Each number is 500 + 40 x the weight over its row's rms, rounded and kept within 0 to 999. Layers, rows and columns count from 0. Numbers have three digits each. The size before them is the row's rms in percent of the matrix's.

# layer 4 attention value, 32x128, rms 0.179, rows 0-21, columns 0-127
106:528454454494491490543478512514482470427478504536494488508552526494455522479421525470448506564520545494554517423474507458493519561413479509516433464424558453525504464499550469492561508532452472459452481507578511476519561477513515469508464508496436503575505530412572517501455488563555573483463504477574566505464440549557491468494515492497557472448520493520490524453552567522558417475510
095:469466510516500550528501561405462470472458476463413473532536554487515504498468450505491470554505536561464494510486412507525485511469402421577536552535448430490570534546529502534510469470548525545510549522476491508527539502501519481583503539550466449476531487565507395510524464487474456519544517497453474498499465465537499535499501506448531530548462462492474482485525603441509415538460
095:460514447461530526438444504543441495559516563496552546450571552418463514559525457545463502455437494535509521466579553536480509521496501411546437532520438486532473464518508556500515520476495485503538487481504424549483533612513482523472473537550475447473536525444531512497533562420495503461528527511515476490523424483515439475530559518531479522508552479475435468546442440476510457541513
097:505517526493590573530488527495496554533516544447551445516554555468493474521446517411397515495527528539523491533507522526490457425434464563480478485505444467526541606420440545507468597506490518484513540519467542391470548501496492481513510520496540485472548454568493490507446494512469473533530495429502527505462439482476476485522543445495539524454513409528494493519501520467512562535497
097:534592518531532503481581460497444451512548520502419507529521472483465458552457500479473536464525543509466445502533547456535451531482497515536482520475466536521474460509505477511519529444522547510512361469455462535457504494494486491531476546527468483497501473493531471418515474543528499563522490501544429438547500497501512479530486597515489513595506387560510544555465416512554502432534
098:464480494448438528493487499502492512523438463517486547449515501541503540515416566485511477498512432491574447461603508487536548473484526513558555542451418515481527572470486476527550596481500464476454528459447518480592520481439518528564528428510533487437493447423500443541499529530516524473560479545542480452539475545473520502509508478487543418532437450462529481540490524519481549523463
104:527553473569514439515549495398476526501573499509487530494466453473459504541436483545536536548500450474532477517488434543491506496483515583512388541527490454535554515496511483538518497468611480537510514520525529431496491500532483546478487532452421524430511533406438499494525510528519547557498500482534510496505454487460570462528522455454435500493461513520512444557509429540495439564543
092:493492505485512441479444456502527464465577472522474458566501553536566525519490582544558491488536498555618553535461501503525516496520514493482539386430401483476496501448543500475514522517559527469466498549482551495505498521534483492480492492454444443560465542578483436466496546493523493497532450404474505490475515495424552497563458493494458388485536517454512489500463506510531496500521
101:504499463566449494493464551397454445438590539489452422524444517512546454500516476530475544507507480535507527496526499475532531438530457513549483454513564480541503509460519565506478473515548482450513508492511478498532488433494491454458509493509541486477528510420516480478495497448521512498423472563574502473582451447519600506466501546497471507524555530524498434477468563533552614442452
098:523573498534513495528491566505522513464539547463498553549510550522508456583514449482484517508500439488565510505496533478491544468572415550534507465513490571435516508429452461495502408506537500506521540526494482469532469498544474516473529510455507509450484510444519480454540502516447480414594535582435510496503416556492506459467482445485494518393480464516418563477505561501508520494563
104:518459555558469449524498479464565509523478525515481458508500579519526504513567500525477477420471524631556484565399506530466503491468468505518508516588543504486448462527551457490458528454468495413516469439497571494570520460509425460507468504405515477469575472487506494464537498549562497428516549494495532442479486561534472523468533517468512470474521483466519536482472430512517516543529
097:489523531491522461525473451472525485522464482486496534577534568467548451597417491467561485499398484549520428383511471551516487499480517525461513493528508562560463522443467534558492433449504441510453448459510479474527495500559463536493547469561560525505486484538451462461474518539537510539441516513483520488507508440501474431428537454511548473531510483487529448574455504573530510475499
102:470502415492493534538497499485487594549439427487514474467423556476541432536486565523524533436518532539477524475497459541496462533584469506602483533513487512428530483477477491495549506553469454480488494395449450483551534463544533457459553509500431532558485549452535517469469481532464479499503519571530513541520529521481469526461521526530511489456462389433537504547514513514517456484540
105:558497553477557472491450519527462477550516465500527503469474477503509445504538496485497445491463538454528485444451536499516450523468450525516530460528565487487546475549509531574522503471581516521411535527499400553497539527453538429457469551478479457515489514506510506479542486499492558504484495422530422451495479521473496507465586516435469445445510464453605596484481545490456555558568
096:480588470433479465533413516542592473501525454504533561497489517550537538542508453569492574467507550479490402501443404498489472456486504509449535434543493476488506509516512475500476511486414543600521486563496494486448488540443486542516506451494414443514532533489524474533485435489553503476418510557510553549551508547475513528536504442494525470544490485527491491484450471488516493496571
097:492535457490478408463529464461583470545546536572548427474491484448462528473476521531500501548584558493505409478513527519433477464492536549546494532510472458469520505492546506483538438498496477436512531503466439455573507471472504504505502508521514505516453516534542496506521466457587493549486549474401579525498525519512448498548530563504454466460505527472489427545454508566448422492573
101:493505454444446556513490526382517521504478468477596537501458602487502514547498484480550509460521531522452483501502524465493475442508505493462451539485502475523542409546464469519497460517418420585558515546540529560487513473469472470448510505493495520451458488473462512529527481576549465493559495496459534445529506469565503468527520487526484580530542508437467591535458501477532479415461
102:491581514497505445480540466551494501498489514497536454438449545538508555452529560475498462475484515441544512442544496488491513552454453456533498398570448463427548494504514491471512454532515497519554547466465547536435476503516488433441494515490572508445491450477443499462499577581468484506546607583562519519486529422513520516499516508513543440546526520470495423525524492488467495524551
101:487465517465537467462445485500491516534467518541517472563507501387497566538493500530536547417512477482466580531524569484479436556595568533514509535547467449540503522517487458477538469499514514437465509507541494510426512532492517515570559485417442474457534472486475449460407513609523492484512513493453482509547467467518524536462540460477478463531463531561519541423483564494537485479478
103:480496401496520506546502566520519532483450579523509501513460499545551520538442504558489521458547431461538495455450557509501498535523488525496465491537481503474471443517531477535554475481464505524521530475600524526502539408500455451646524531530491530547480489462454500441449518463501412557480570448515513454487472480425452479490476486489488524526461534464467485471560427456507563492471
100:482566472451504519551494632542454492544560472528508533537543465455484437485562468463509535535511459535412562561492544442459489473486462499510509468515469491450504523444509446476582458487486526576512483423525561470528503550437520477533538399537447523534529468479501500488537533537486529575529491481539543532477505448483486482563483489540514427468469486499487515481522507409531457518459
102:512523554476481539554489495408475505490454434378539536533520483569374475517543504488455554529428453540532506487516530506491489528473522542538562480472502530509512503510488408528507497441525504444481475469513479513461534528531519486456456536486516577512527537537459485487473450485510529478504595456455523487506474496510503548527552464548422503498582549549502457498574438474468470431461